{
  "num_attention_heads": 4,
  "vocab_size": 2883,
  "rope_theta": 10000.0,
  "rope_fraction": 1.0,
  "qk_norm": false,
  "attn_scale": 0.177,
  "parallel_block": false,
  "optimizer": "muon_variant",
  "beta1": 0.9,
  "weight_decay": 0.013,
  "schedule": "wsd",
  "decay_fraction": 0.664,
  "doc_mask": true,
  "max_steps": 12610
}
Each number is 128 + 24 x the weight over its row's rms, rounded and kept within 0 to 255. Layers, rows and columns count from 0. Numbers have three digits each. The size before them is the row's rms in percent of the matrix's.

# layer 5 MLP down (transposed), 512x128, rms 0.198, rows 299-324, columns 0-127
091:112155126192109110108093084090114106113131135133141116166146128082108145195128127169143124104123073129111145123102114143163143127112102133084105082117155173113126149143085136149148105165117117106152084168149108132141113126168117126151105132125133162116116160160104115130130139119142103163132122134126107140169137119113164128165139123096133123117116171127144138130131159097122109073123
111:124144068139135101098116099171130108146107140130116119162112079125171080194150147127117131151168123125135142090124146130128139149177092133123129102137132157126101102103146125131164130139110135146128129132111113160140098143149166144130115139131131070114082163134142157197102098119121096090120123137154148132149154136105126176125156095133160119087117120104091127141121137109143132110106
103:127154145136123150115112131147116145124136117155143161114157097118162126178140113080137112132106121106169166114144158107123155122102112103095107116083122118133123102149176144121117112122082096147157116139126100098124175133099130114166057098113122081125124084112113164146179177122114144110125166114158109125106106140133172147163121127129144119143164146142095159144116127121155097128143
110:136136135075133123099175072122144131107108126132111109086073130095165107118143135152106118117170154087163127104164157132179111076134097111150133162121109097120126136107117137174106164142140131117150099136146125131082142195117113166111139136144124138089139140185119120133108119145170124128108121128145140122104125147129150178123135128121124128112151141125152130137123136126097182133106
103:162088131161159140132098149092094124129152114116109172138130172118102144117178108064106137153115144128095080124104135138103113121128163154131147185091125090120145153127115118091141144121118150148132153149148129105144128108124140120153123124098116131157148124170129115153163070138146127095117157126104086078107138154118137117095149113109115122102124140136136156097121140154167111143180
100:137144134150168117173139124165076137122096130132162119125107164145098096103140128128132132105135154136140104138114139128113144183154107121103116112105137144121088116155143164122095118144159132083111176094155110132139128159090129141126104097110163180147148089111134136150134108144110130147168117128131160182127130131087162126117147104152108112092140129094097131082072124098158147103123
111:110127142157151127102083168135164133169112124091103085168171146134144127099131158122095122094182113113112106099126134123118130125088161137139121151134179109128131091078142110170136104109109131127137111168104141136104146086117168155123124154164112142131124121141131147138148123126093148154140114156139103129114144111143145103073108151096112104115082146129177115141125170154124149119089
096:166121127125168163099154093157129128130128166159151077122135105112109155106141125173136163142138135125136149128107127120095099112109123103138139143119139121051075132124118134138095126128127134106131097119082127109142107147123105121109114155159084103094104102137124162154130128114135096109153169115155128099147203151154122130147108153117127118136164142102113130141146074115147146160173
104:109157114118087141130087132122137132144145120098135158125138118140134129179109126108101167128135146169123085106110150150125103099080135131142127100177135148118175145138121131109087142108151111144156148107155122055121130100159138114139096123150162135158106122114140128109071149098112100147135156144160135112126134104139138101133133192101114128152149161091102143121082104149161141133168
107:153109116126126105133140158124161125195095152093141160113119159149128134127108126127182153133169167121173091115101109108066169117110074086096150135136138146183111113123116129110166140123095086130127107131102143144172166115136142102150156130099098115087103116126136102149125105109107118117130116144120137106148139117122122097110135098122141096133139137148134109149179164130101129146125
103:139080071148126168089119170116144184153099153142150109138090144115127135126145147136137144140133119132138107098120132106132139156117110107137135126133107129123103086136169145115122198165088131106121108086114105125136150093104152159091133112091123131143102102165133155112152130140113128096133097077134153090125127121165129123148162092157083116133134134149157154179149143095128141128130
123:150075119147118121151126145096148129129138126122115094141108118160162128124152176128061134117122116124116096103144114143121144134096147106175157138111104108150146119098139132132138113156126134130179136132122168069151131121137125201103138175123147100133115121129123123163084128135126142116173118131140094194098122123130115112139097144138094133131120125087127156123114162107056140132107
103:130083151150121136111151048150098122125161132112142112123091133137118129085131099130132091135151122111110088150159106142143139171147155128108118147127142128133132124110094147149140143129148143151190126135135147151117136091181142155113116132101151149117152160096171071134125192152098169109116128123103097076144126123148086130151109151126102137096125109146107139141120102126138126154106
089:120118137157102139113078128138132111189140095108143135104106093106158168062091115155143142193154105121101141095167113108087141103114139118145097138138149108144098140124129131112163126115124137159131129158097129156132129153147152125118120157134126130145090088095138145143150088124102128131147123067149152133125169085173127112127130123080132110160116164134147137152101142125104118136135
094:155155123120151141090128131125166117144109113124088162148143168117114152141140132120136109096130110121104113131080129151096155188156126162156126129119164149156117114090107148139163108114080079076141119085140085118155104097114153149128141177144098140102123083123152137138147093101130133132128160145126151126112101103136101118116171120090141148134188158127108136136146139103107134153124
100:151123180134137100096119111186144113078140158131149093184138152202139138107087129114110143158124122147153117167135125105134140143136184135133124128145139133140088144088125147123157090160100166113135148110138125132154129106135112122124094107152101115122100095151132096123095128147134147106083103082066140116102137093146139129118138137118128136134113165103103151123116115129151156111123
093:151139125141156144104135085095100145115101154167140109155088137122115140164129085148102137108108136160106130129137175123156088137126095121157149107111126146147115136109135119120100165117125096082158101162122092130124162105131106156143173179127165132117154086145140115132132170129133107174098127137118114164110129138114117089129111102106149155120165098129081155072124136160126129165127
097:177100129154109142175146107103148123138138145155108122087137112145111176120137138100119126090120092135127147089112138094093129082177098074104091104106101145135144091105147125125150175148077087163136124169148139127084142155131089151133146158146139113116110141142097112091141145121165126123104157148138123092136156144157136114136103139161137129147134097101131145130109150134134155149110
102:149121142157112131134087120133094138113164160135097093156110133142118120118146160075098141142149142175115077121116144131134112130150140134096095086159134110120146122144091106134141123142146118150117153161136131134165115175126073181148110141174157122105125108113164112095107132149114117109139122132095130065120163166161153155077124119104121111138121120129073125106137136138111168128136
098:103107127104132160107131109141099165153150189123149117166117122122124124133108113102124163132138085094116136139161122115080169120102156134118145132088115154182140123161163117142148129158101120185155150150128116121081124121132183151114151140075107095114134145132133163133104122125139131120109133114142106089141097101129125141088099149121121101143121113151157163173150123128103147121070
099:121120122128130138070179096111135103129163129081125126117137116172119098122151120068140150127135117104179128149148114086126152171132115196164120152145159120140131099097118160148132121147140094133146142145113101088155142154139142124147128150093122129144138120155100135132121104164140115120138091092166171110114163092117114117137158120077146122109137128115152144133113078141133129084109
089:139140148106109076089097162154132103127122111103102169107162104103171114121130134114150161116128123140140144134134126143120099111085083119125113120167093171172187134106131140110141155121136157119134099129134182090140155066136140132115142108117117112140155158123144104147148104129126136113131146118112153140104124087149123120115142169148083130139116118119154148070154153088128089163137
102:130173188096126115119160122113110115113128166116100149144108131144178109143130134122099165132159104133141146137141165166091139130133137100164134172148118102130084152128097115131121135165069138129107139124108117113129148080128183123128128146116073143157141122147116088099118142159086087087133148109157110134089133098133138143158130117095136122132104149095112126143183144119121098127119
105:131123141102149141097121168133104131142125131131119133130153087142097129148137139148152081103089164124142144162135113119117140131119084115080149142157083113147139172151123139133125122138117122134129120118108099134077074103126129159139134096107140132149112139147147111147167140120151183106121157143133149140146152115142096057076100124097109185123138130131150105148143179125099104124181
101:098113113121139127122105135168106147118154101146164049143118143147106134120118125115112135095167154118140131133115164161094157154136115117129138111128139138117128113098154141163175117131145137112141097121143113111179129072108122121102142111091107136151153114137114117166135166119137110159181121115105086172092123132162138164105134159125091127137115091118108121123162063085108144140124
094:159073115111132105186111099135137154142110136126122171120113061098120091121096122155076121123160144153161089128118127104108152123096168127147154115127129109098145189130126108086119110110113152092122154148149108136133155092145110167115158142154118143121135142144178124151169146135122129116130161149128100145171126115128122117107123102138143120168127134174108083148136126136141135147098
# layer 5 MLP up, 512x128, rms 0.202, rows 300-324, columns 0-127
110:145116101127146116173131119096159160147158118111115123143148107142081101158135137103102117110117145081110130149141110119179101093110142125145144114168124125103131073161137148135126133101133100175105102129140129134138174111121133151106148168121146142090141128076084145112131100134154130135088136168178168121102099152126145168079169112103152117130078147128142145131118135132139093115130
101:122150138082156127127112113125164139117128113139144119167146096141181096116166166147104136128103129127120144124164127121083162131102146127138163138098158117093139118119179147122133100092155134152138129147132080115097137136133127093137153091146110091093090135103161126124093113133127140121149141122093126092144083124155168148162138145093155088135101147161136148098163097069134119137150
101:116106103154111119167134118109130180140123149064081115092182131169122127100121119149108063154122088108140103141130113131098111117125103117153140169131145129128137132154142119141149132130101130173121134174117139131140120165129123122123130124137126129100111138106168114163125119095141135126177152117173064115170124127112135125128163126140081128137144063128135118103108163123134115147089
102:086096113114107128146112106143189149116114125142146151125138128146111120115132140119094093089143170127113146102130150177107136159139128102118113155114156151151140170130125172137109129094103152130124140065122109145082168114160141110161107137157142117135117119134159097115156112122120141195175102094124134117152118135113126147118118154053128119140093126136149111126121167105089144101125
092:133104092135128124146135127187164152147139103105116187129071132132156103144138104098115118153103098139179123111166078112136121082126112162135141162142090144104132162136091109128158096091107145125118122067126131126140096101105123152130107119178162100116147155157108123125124146118152131129119107115114150133142116147141118147099138147127174105129112089108142091138164111166137125159128
096:139155129161103144173133116098108145110131115140102146088081097127106110141168094128182131100094128121094147171137145107093132149137122163085099101112142135129155111140128161091107133102140135145130144100170122131100094096112128161153126131085123120134161090133175134105107139121150145098091109102166108134109118148138106164122121110143137173152126136120145137150111184156147113172112
096:164118119161159127127142146101152137110125123164080131105126100150112149144156146115147070139096109136111127155135110122138154143127107133109164143071127082159125153129068128111131105108161154139109130121179127166111170121119173109106154119159095162120155156122146092102096138112135116148122167139170129109100122154120112130085103157140098108140090144108150141170113110145119136131093
096:087123159076152112155155125118093111136088157134110131134120129148155144107168109115113165144153157101122140121102122120103099144127139077100098154124095122121132173148158137105152123109166130162108191106123114141127116116150102143096109112106125114153164163101163119101122085109107118164134147182126136141104136099117155128157118123118136106090133131161145148125158162140080087151132
105:118123112098109106148103168133167119113135140125156103135073125101159134116108115122133101133096141092183107138134089090168117082135148149124174155129108099148145138066148127125173118130131100136139159087114146166155171133105132136142132086132121144065121187088141126132114141114126113117153138146129129116100114177141123157146127162135126110120119161116108090110128128141097135137150
096:130147149156093108142120142105104097111116141121131098152089096105150094103054162157133122158130114091158113118153107118196127117117166145136173104122149103145126131151128151184138120131120095116132136129121119120129137134100165131121157109125167098116148146086127122094132139119082125153052125117139151187114111115130107157102136128135149128109137180154137135145119159136132121126140
123:156129144123124162140114138123107100110117156137097145125135141201112108147128106110105125170082130126121126128109118168089138165118113135137152120152092128131126105149156090104122070153075142130127092122131108109089158122151131141155154153124132161139141117138139110152134145111165132100111085135184107165082112101131094165133111100174126159121121110115137159116113149122063129137126
101:133093133098110098145146142116085115145122135153076111100151123127117146098145138133146112109106159135130127089128114154110151135086102138193119116124163099154137140115128149128155158149161118156116107152146136150142182120138167086119126153132097123130153171151101131131110134132102124130092105114052126113126089119143150112142123151108194111179114132080131131149118115107153153103138
085:136134075117100120102135144112118152125130149144144112107126159120112140130122155138148107084136131135158128115100130113165155148117142122138181144155105151126130115155117136127102180182118122094122129092116117132152156132081149109164094134151146143128106145128137118160082197126116112140165159128096163099129076137074135133089153149115145143095119133122097103076139130092128135157158
096:153110150110130162139118093140114106126132104097138120143123147117074141143085133113167131149091099158147101148092121154107161123133117139157129128154103130131140170093107111137163122129117150158116135127109115127100119104130127133157089191159161101172134124140125150105106142133117130136153108143113095130155125154127076113144084091164139101072093152171166095153149102157149130160132
107:148111120162102130117137127128156113110114110146125135181116119116121118151101109156106120128100173132113170153124137184123140084131145150145116141169139179092147113086103108122118125151116122136194122123125084107114177119123152124116120116156125156102124099123116104111123130096128164114099127086108131075117118149167157175078117158116172151152128138097091117165130124120142108156120
095:082131103166133119109108135099147092099114094098100132155099162131129137119083137177151133142164115135091123108086129142124158098118146154100138096128170077167151155097161150143127125128148069168112134081128150143064060142125136122118121087134159142115148145122144127135153144143124136139164140139131131123115116103132157126124098136129106110107137122149115132153129160110112125141173
102:134188138103131122145124118108112114169124113111144148140137116135133048128152068139161124112090101096082140119140160104139157151106130107157133132103130143118111132154137098129119122120110134121134109100097109109127142066111174138135169119120137138138150106140152122150083161147100165167122143114110136182143109150169144133157110127180089129110109156120123093136118102132116110118165
104:100085155122116135130161135108110090100124132121140178151142070082131120116146110148101177121074121120138127120131105166122153119129135118200115156144140182139096131167121110167080100153130154117120100104125120112124135133126177145122134111106123102108127157153103135142116113104088137154135088121113117133140168130123123170118123160162168105155110136111099150111159152101109122105131
106:102134071107119167117103127171123128125139059171109137124166140150114122127115096106098171113120158145101121129123102167164116090183136108104157130111137139105148104119119125123094115127144099125115144135155191153125125125126125104162134119158136173151155140126130125083127104125112130110130153150136172112122144167140145166133132143133103143141163136063111115081117109115147156113104
101:152124155126157092111111106096130110091096116101176105131074128131131136141147123154102119145119085121151082125121140129131139139090103131126131089098150088116145153159154112161150129116172134128173151122080143153127120094169124157152113094130147107126151117133126153144127124090141129123113135107142131119168153156123155141135111141134193117120116107078123066124187161147114148112121
096:140104142167141124184110117176130122093096153148171113170140097167166104138122135141146109108121114146137174125139092109094133104135181122140115124132164109127125136123108103139126121116160150142095146173140101135129146135123108111118133159131112155096103152131145147117140079114109140129111107119136093166147159144145115138141092167126109133176073103122156123122091096113077100146086
095:161147116105133123124099132133178156126102155098134121120127124180143163115122151103149119136103127146106115127099144144095111193165122098099135130138150135150102147166103114114123080137123147180142105091125151149126101137149116163113125134132119149100173105098092135135116146130157116063067134137150129111102121120134116157129149121108109157089131103095143138154137108175114078154111
098:083092103138125073162125129154110124141098134112177087171083107164106104137125148129115113113132119112134087123135094123140171127118122126114124149095109162107153111079139156127149110173163145166093128141128153137119144146124140120154096156117123133120113104152155174107166125113103126092148110148110118130159146108138144092149133157155120132111092149104120115114167129084116142084179
107:135115113116144111128126159140142112155137108139132130146150064087113130072118090133081125116117096149139120099148111134128196110113120141116089140113207099123147091152114079110122115107131118145165123137096099125135111145108143073109148101133156099183120130141119147182130139131094113134147130134114160148128136122164124134152121153145109150167142147148156121127123159092111118149135
104:105106159123104116094128156117107129176138136122167102148118135128123151086101125128157106160092171122117093167141127138149110163109142174121106118132135191131134079117157101133095120167114183136145077113149144176162128162109119101129143133119149111137107118139106148124113158120101113142111107149133118094102129130101077179126141126137121151121136152077149115134137169108148110102128